python train.py --n_layer=11 --d_model=256 --n_head=2 --n_kv_head=1 --head_dim=128 --d_mlp=704 --vocab_size=5077 --activation="swiglu" --norm="rmsnorm" --norm_place="pre" --norm_eps=1e-06 --positions="rope" --rope_base=10000.0 --rope_fraction=1.0 --qk_norm=false --attn_scale=0.0884 --bias="none" --tie_embeddings=false --parallel_block=false --init="normal" --init_std_qkv=0.0288 --init_std_o=0.00613 --init_std_up=0.0288 --init_std_down=0.0037 --optimizer="muon_variant" --lr=0.00247 --lr_mult_o=2.0 --lr_mult_down=2.0 --beta1=0.93 --lr_head=0.00786 --grad_clip=0.5 --warmup_steps=200 --schedule="wsd" --decay_fraction=0.265 --decay_shape="linear" --final_lr_fraction=0.0 --batch_tokens=65536 --seq_len=2048 --doc_mask=true --z_loss=1e-05 --train_tokens=597400000 --steps=9116 --dataset="wikipedia_en"
Each number is 128 + 32 x the weight over the matrix's rms, rounded and kept within 0 to 255. Layers, rows and columns count from 0.

# layer 8 MLP gate, 704x256, rms 0.138, rows 97-113, columns 0-63
[[167 123 103 176  97 117 154 118 114 130 138 139 145 127 127 116  76  95 165 123 111 155 107  79 159 109 136 136 184 202 106 129 118  69 105 169 116 198 100 145 123 143 147 135  83 110 150 136 149  73 174 151 161 136  87 119 135 142  87  76 108  72  93 162]
 [ 99  85 158  92 115 174  98 147 140 125 103 174  84  58 123 142  34 152 177 143  87 122 189 119 140 113 194 122 183 118 147  92  78 129 107 143 150  71 133 180  93 158  94 124 105 154 110 177 128 161 172 137 122 147  94 100 182 184 110  85 128 134  96  97]
 [125  69  41 116 100 133 129 117 130 167  92  91 138 182 112 101 171  51 171 112 119 138 180 119 142 178  96 149  74 162 108 140  59 133  56 162 170 158 172  79 185 137 157 138 159 120 140  91  98  87 167 169  87 128  68 118 110 145 134 113 186 182 109 186]
 [173 166 132 236 177  67 149 122  78 163 112 155 155 110 122 129 152  81 202 156 160 102  88 148 124 106  99 146 167  95 106 174  95 222 162 110 144 204 116 141 102 115 147 127 206 104 106 148 109 170 138  74  59 123  69 137  75 178 101 142 106 119 128 144]
 [ 89 115 108  53 150 184 155 138  92 135 122 122 129 106 134 107 144 132 110  80  97  85 171 177 124 171 131 119 149  74  55 175  91 135  95 140 181 133  97 174 101 133 130 150 160 100 143 153 120 162 135 113 139 128 188 118 146  70 134  96 135 134  80 101]
 [109 149 163  96 125 136 154  98 117 177 104 153 137 159 126 148 112 169  53 159 114  99 157 122 161 156 131 168 139 134 123 151 102 175 148 148 123 144  80 150  80 103 173 175 103 171 157 152 112 113 120 147 160 128  99 144 126 137 102 161  88 140 118 103]
 [168 138  68 149  67 186 111 166 114 175 151 106 163 140 114 110 112 128  44 154 175 167 128 201  69 156 157 135 169 120  82 120 120 137 129 139 125 142 124  40 116  76 167 161 121 128 134 139 108 173 147 162 139 186 189 151 145 136 177 157 123  89 113 109]
 [160  99 117 159 156 111 103 135 146 104 106  83 143 143 103 131  91 112 149 114 140 106 120 127 102 152 130 155 105  67 155 129 183 145 147 127 103 130  48 152 182  82 104 138 146 107 148 153  80  93 184 120 130  92 100 139 134 118 120 173  92 119  88  77]
 [113  76 100 114 101  92  94 158 134 155 170 107 186  63 138 139  71 156 133 116 170 138  79 120 150 115 117 142 174 108 121 125 139  76 159 143  88  96 136 128 146 137 162  57 107 162 114 101 148 179 128  58 138  93 126 150  96 165 162 145 188 167 159 133]
 [119 188 213 146 119 161  93 106 102 137 141 108  84  99 148 108 168  99 142  69 155 128 152 110 184 151 161 126 121 128 153 109 120 110 110 100  92  98 134 121  65 149 104 131  19 137 122 156  55 123 128 145 149 135 151  51 112  83  94 168 131  99 208  96]
 [131 143 108 132 125 160 122  88 139 102 124 135 126 156 180 158 180 205 103 118 105 126 170 102 127 169 169 139 120  67 112 145 121 127 147 116 127 107 115  81 112 130 163 109 142 139 128 123 138  62 128 150 122  67 160 131 105 113 135 136  98  74  77 134]
 [113 109 106 130 155  86 148 117 173 170 122 126 128 136 110  93 158 195 158 142 194 120 129 114 152 137  94 114 153 123 121 107 145 118 130 125  82 163 140 139 131 120 146 109 140 184 176  97 120 115 121 106 122 156  99 125  99 114 157 160 131 100 116 119]
 [120 150 122 154 154 110 127 213 124  89 100 128 146 141 182 125 108 131 153 139 161 142 150 142 143  93 156 153 143 172 113 124  94 141 160 141 138 174 128 109  96 128 156 106  89 172  81 158 123  94  88 119  95  90 126 150 147 109 116 155 135 101 159 131]
 [140 103 248 119 119  99 134 178 132 111 137 123 143 194 161 129  75 115  72 176 203 113 124 135 152 135  73 157 178 132 110 124 114  82 140 137 151 114 119 163 125 140 118 187 107 197  89 155 110 130 109 115 119 115 140 109 134 147  98  87 136 102  91 195]
 [149 143 102 149  95 129 141 167 147 132 155 150  95 161 174  81 119 132 103 106  81 175 119 160  82 168 176  94 179 134 125 157  73 176  83 122 106 171  99 125 151 141  97 145 145 133  95  78 147  93 141 142 185 134 157 121 174  87 102 173 134 139 159 164]
 [ 81  76  79 139 145 114 176 172 131 119 121 174 104 147  95  85 165  99  99  96 120  79 121 144 127 146 116 159 108  75 144  88 121 115 151 125  86 114 145 147 158 182 107 143 176 112 116 166 119 185 186 111 157 171 125 107  89  67  77 143 182 142 144 118]
 [148 133  76  79  90 114  60 119 142 161 145  76 149  99 103 122 173  95 152 123  83 140  83 128 118 116  33 203 169 135 121 162 144 147  89 162 131 119 159  66 141 120 109 121 112 121 126 110 144 124 142  84 165 166  93 166 115 102 129 114 125  76 143  96]]
# layer 8 MLP up, 704x256, rms 0.145, rows 97-112, columns 0-63
[[ 95 208 100 163  86 132 135 163  96 124 161 125 131 157 143 110 128 132 154 135  95 134 149  72 129 166 178 134 145 130 136 132 147 136 101 143 125  66 123  97 117 111 155 168 189 125  88 100 161 155  70  90 163 178 154 107 101 117 144  92  99 114 127 166]
 [ 91 162 131 149 112 141 115 133 148 177 101 106 115  96 115 123 145 106 147 126  61 195 154 190  93  91 116 172 124  91 158  93  52 124 108 137 164 128 124 121 133  52 104 112 142 151  83 128 173 147  94  35 131 145 104 142 112 205 119 170 154 160  96 128]
 [178 167 135  73 131 104 137 165 106  65 133  52 140  76  94 113 104 106  85 119 143  94 168  79 126 151 131 150 188 158 133  72 158  69 114 140 126  94 105 139  69 170 101 144 137  95 128 140  86 145 124 139 167  69 169 123  49 130  82 155  84  98  76 142]
 [125  88 131 101 111 113  91 173 141 111 181 115 120 127 109 121  91 121 105 126  97 135 180 100  70  75 122 171 123 114 158  78  99  85 157 169  93 134 162 155 122 145  70  81 148 119 210 127 106 181 139 114 117 153 124 166 162 161  84 128 100 159 151 158]
 [150 121 173 176 149 148 121 125 102 151 109 122 132 178 145 175 145  77 157 122  79 170 162 166  71 134 199  63 203 117 150 117 134  88  50 130 105  82 137 113  91  75 119 118 207 118 133  78 159  73 154 108 102 101 206 169 146 152 121  44 126 107  83 111]
 [105 145 137 107 143 126 153  81 158 161 179 125 158 143 113 120 124  92 165 134 185 123 138 143  64 126 107 123 119 113  93 178 192 118 118 104 144  76 178 137 123 124 143 185 106 119 160 130 136 130 139 111 134 136 158 173 143 164 188 149 146 128 118 143]
 [ 91 126 211 118 145 102 161 134 120 132  79 183 123 149 152 117 152 103 165 110 119 129 109 155 159 123 171 145 131  78 170 104  75 161 135 130  67 176 133 132 106 160  88 109  89 108 138 151 115  88  73 170 101 133 114  93  86 130 144  78 154 186 101 120]
 [106  72 148  62 142  93  84 130 134 125 197 140 105 110 160 128 157 100 126 162 156 152 122 178 159 194 141 122 109 101 165 141 149  99 161 149  88 211  98 194 157 123 143 133 114 165 131 138 149 107 127 148 179 175 117 112 130 113 143 118 120 148 203 121]
 [110 153 108 110 130  76 123 134 131  45  94 139 110 153 128 117 173 118 131  97 117 110 103  97 161 127  93 147  99 149 138 135 150 166 111 131  87 107 138 121  99 151 138 124 128  84  82 139 143 140 156 144 141 104 128 111 134 136 150 122 120 110  98 167]
 [131 154 174  75 162 142 125 178 120 137 120 106 171 129 132 120 148  81 159 141 136  81 132 134 143  93  86 161 123 169  88 129 172 144 181 157  72 137 124 101 122 105 154 114 122 100 124  88 166  99 128 112 142 112 131 153 152  96 179 147 126  96  98 101]
 [136 101 150 165 153 137  99 109 121 133 128 140  92 114 140 104 121 139  87 151 128 116 121  35 137 138 145 151 140 139 118 210 140 143 140 105 147 137  96 142  93  63 165 186 158  96 159 118 161 120 119 147 118  92 195 139  88  83 141 123 134 174  97 117]
 [140 145 157  66  90 181  93 115 154 129 129 139 140 113  96 136 154 134 149 108 108 126 189 116 160 164  99 168 108 121 191 127 122 139 153 194 137  95 130 146  92 157 151 175 131  94 135 110 136 128 136  97 126 176 166 147 159 120 123 136  96 129 166 150]
 [152 118 135 159 136 126 145 135 115 119 164 129 141 145  60 140 140 146 127 108  85 152 125 102 112 133 108  76 110 157 147  86 126 130  82 129 110 147 122 118 138 176 117 191 148  94 113 127 100 174 157 153 164 152 109 211  73 163 122 142 111 128 111 150]
 [133 128 174 118 132 108  95 124 152  90  87 129 115 173 108 172  79 107 105 166 147 120 165 120 154 143  92 137 114 158 190 163 167 104 116 135  97 119  88 167 114 151 170 167 186 165 187 133 155 123 145 119 126 110  86 124 173  96 153 134 162 124 129 152]
 [107 139 161 152 183  90 151 153  81 149  68  90 124 142 124 163 197 169  81 120 102 189 138 104 129  72 119 150 138 171 103  83 183  78 123 132 164 121 152  80  75 155 113 108 107 132 119 148  99 173 136  82 119  95  73 136 131 157 167 121 110 126 158 111]
 [145 163 138 105  89 130  76 150 172 163 206 120 122  93 157 146 116  73  70 152 179 108  69 148  98 134 151 172 144 161 134 167 116 136 157 101 159  86 128 134 166 131 111  79 124 172 125 114 151 180  88  56  84 138 144 136 176  89 114 134 118 153 171 125]]
# layer 8 MLP down (transposed), 704x256, rms 0.273, rows 97-112, columns 0-63
[[125 112  86 176  84 150 166 139 123  92 126  86 156 124  77 140  83 184 131 153 122 176 122 153 144 118  86 140 156 133 153 163  79  84 140 111  67 172 117 127 164 161  60  93 148 119 104 110 121 139 115 116 160 111 112 185  98 135 156 140 138 113 116 126]
 [169 164 158 118 119 114 134  80 121  57  91 155 180 105 118 141  87 159 175 158 135 103  86 121 122 147  84 123 158 106 152 137 139 124  96 188 150  93 143  76 145 107 107 122  50 106 100 150 132 100  99 140 128 121 118 107 163 133  96 148 113 163  74 129]
 [127  44 150 151 141 185 175 167 114 146 122 143 132  56 146  95  90 125 144 142 121 195 124  92 119 128  94 191 132  53 136  99 113 101 118 136  69 157 143  74  72 101 156  69 137  93 120 164 118 150  92 177  89 109  88 112 160 155 158 173 160  76 115 165]
 [129 106 105 157  74 157 216 132 163 158 108 140 115 123  93 107  89 153 131  81  66  79  88 149 147 142 106 152 131 130 118 213 175 148 167 199 136  77 139  78 179 132 182 215 135 111 146 123 147 158 133 160 131 133 112 136 159  90 187 162 137 161 152 121]
 [146 165 103 112  91 148 130 192 159 119 152  78 117 101 101  55  85  47 123 110 143 134 132 143 131 119 176  85 146  98 117 135 118 145 153 119 120 104 109  89 132 152 117 116 127 157 133 104 171 157 186 114 120 112  88 162 147 118  90 152  99 106  60 118]
 [179 143 162 160 144 117 184 137 123 111 128 149 110 135 159 118 132 101 104 144 129 184  82 126  90  97 119 116 135 141  92  88 146 171 145  98 108 137 109 135 143 126 122  89 133 116 117 165 162 146 159 132 115 114 130  91 118 125 116 142  95 114 123 126]
 [198 153  97 157 144 109 131 126 163 143 159 166 151  79 166  90  95 189 170 161 102 164  32 155  74 180 114 140 100 135 120 121 147 183 154 103  24 122 147  53 147 135 147 204 101 136  85 130 121 121 170 117 116 121 109 106  79 126  94 185  99 106 155 130]
 [ 67 131  99 125 115  61  93 131 167 119 130  90 122 138 120 163 129 129 138 142 129  68 165 154 119 123 110  55 178 166  87 162 105 144 152 125  88 180 206 137 126 110 123 155 140 115 100  90 135 136 144 138 132 199 157  90 152 171 149 165 144 116 193 106]
 [150 102 152 140 139 150 128 143 145 193 125 152 118 120 191 145  50 110 128 194 165  82 128 149 167  89 115 139 142 145 113 100 156  88 178  81 143 113 134 133 155 119 114 120 105 137 160 107 123 146 107 100 101 109 152 174  94 109 170 177 154  97 193  80]
 [116 113  88 154 144 156 179 126 105 141  52  72 131 155  79 143  75  93 130 146 143 162 129  92 127 146 105 113 149 140 145 105 112 123 224 126 190 151 140 202 165 117 141 150 169 172  76  92 155 132 121 110 103 154 123 146 115 122  55  96 159 115 112 161]
 [107 115 127 105  99 107 119  99 127 185 121 110 148  95  75 117 120 128 106  76 163 154 168 117 133 134 108 105 115 115 157 144 113 180  45 116 111 177  87 132 109 140 155 146 132  78 104 147 136 130 140 111  70 132 140 120 204 133 159 184 110 147 170  99]
 [158 145  57 142 133  86  84 102 113 183 167 102 171 134 140 149 129 158 160 121 151 102 159 141 134 132 100 144  97 142 150  59  90 169 103 107 148 146 136 138 198 108 145  88 143 142 122 147 135  96 116 152  89 137 151  92 103 175 134 162 142 125 110 177]
 [ 92 119 130  51  87 141  71 142 129 138  72 140 144 114 139 162 130 185 120 122 133  73 158  97 147 137  95 162 151  87  85 167 154  96 110 117 151 140 148 104 121 150 124 119 172 143 146 143  97  87 134 113 141 138 151  93 140 123 111 170 142 131 187 126]
 [153 136 173 148 129 153 217  64 154 108  98 139 130 120  84 148 113 178 123 149 126 108 153  70 118  98 128 112 159 133 129 157 114 132 104 160 142 127 135 134 145 163 105 111 120  89 122 124 130  86  56 107 103 126 187 125 185 133 101 138 150 154 169  86]
 [133 124  90 131 131 120 149  87 161 133 125 148 136 104 119  71 107 146 121 136 148 120  94 155 181 110 123 112  98 149 152 119 106  97  86 137 132 139 113 123 149 124 103  80 127 116 110 112 149 150 204 126 182 154 150  77 124 120 143  97  94 130 105 141]
 [103 157  85 123 154 110 116 111 110 158 133 140 148 125  64 141 104 141 163 139 123 103 137  93 153 175 158 154 131 145 166  89  85  98 126 125  38 157 106 102 141 167 119  53  92 128 149 148  42 165 130 117  94 140  97 104 108 106 121 109 134 125 120  67]]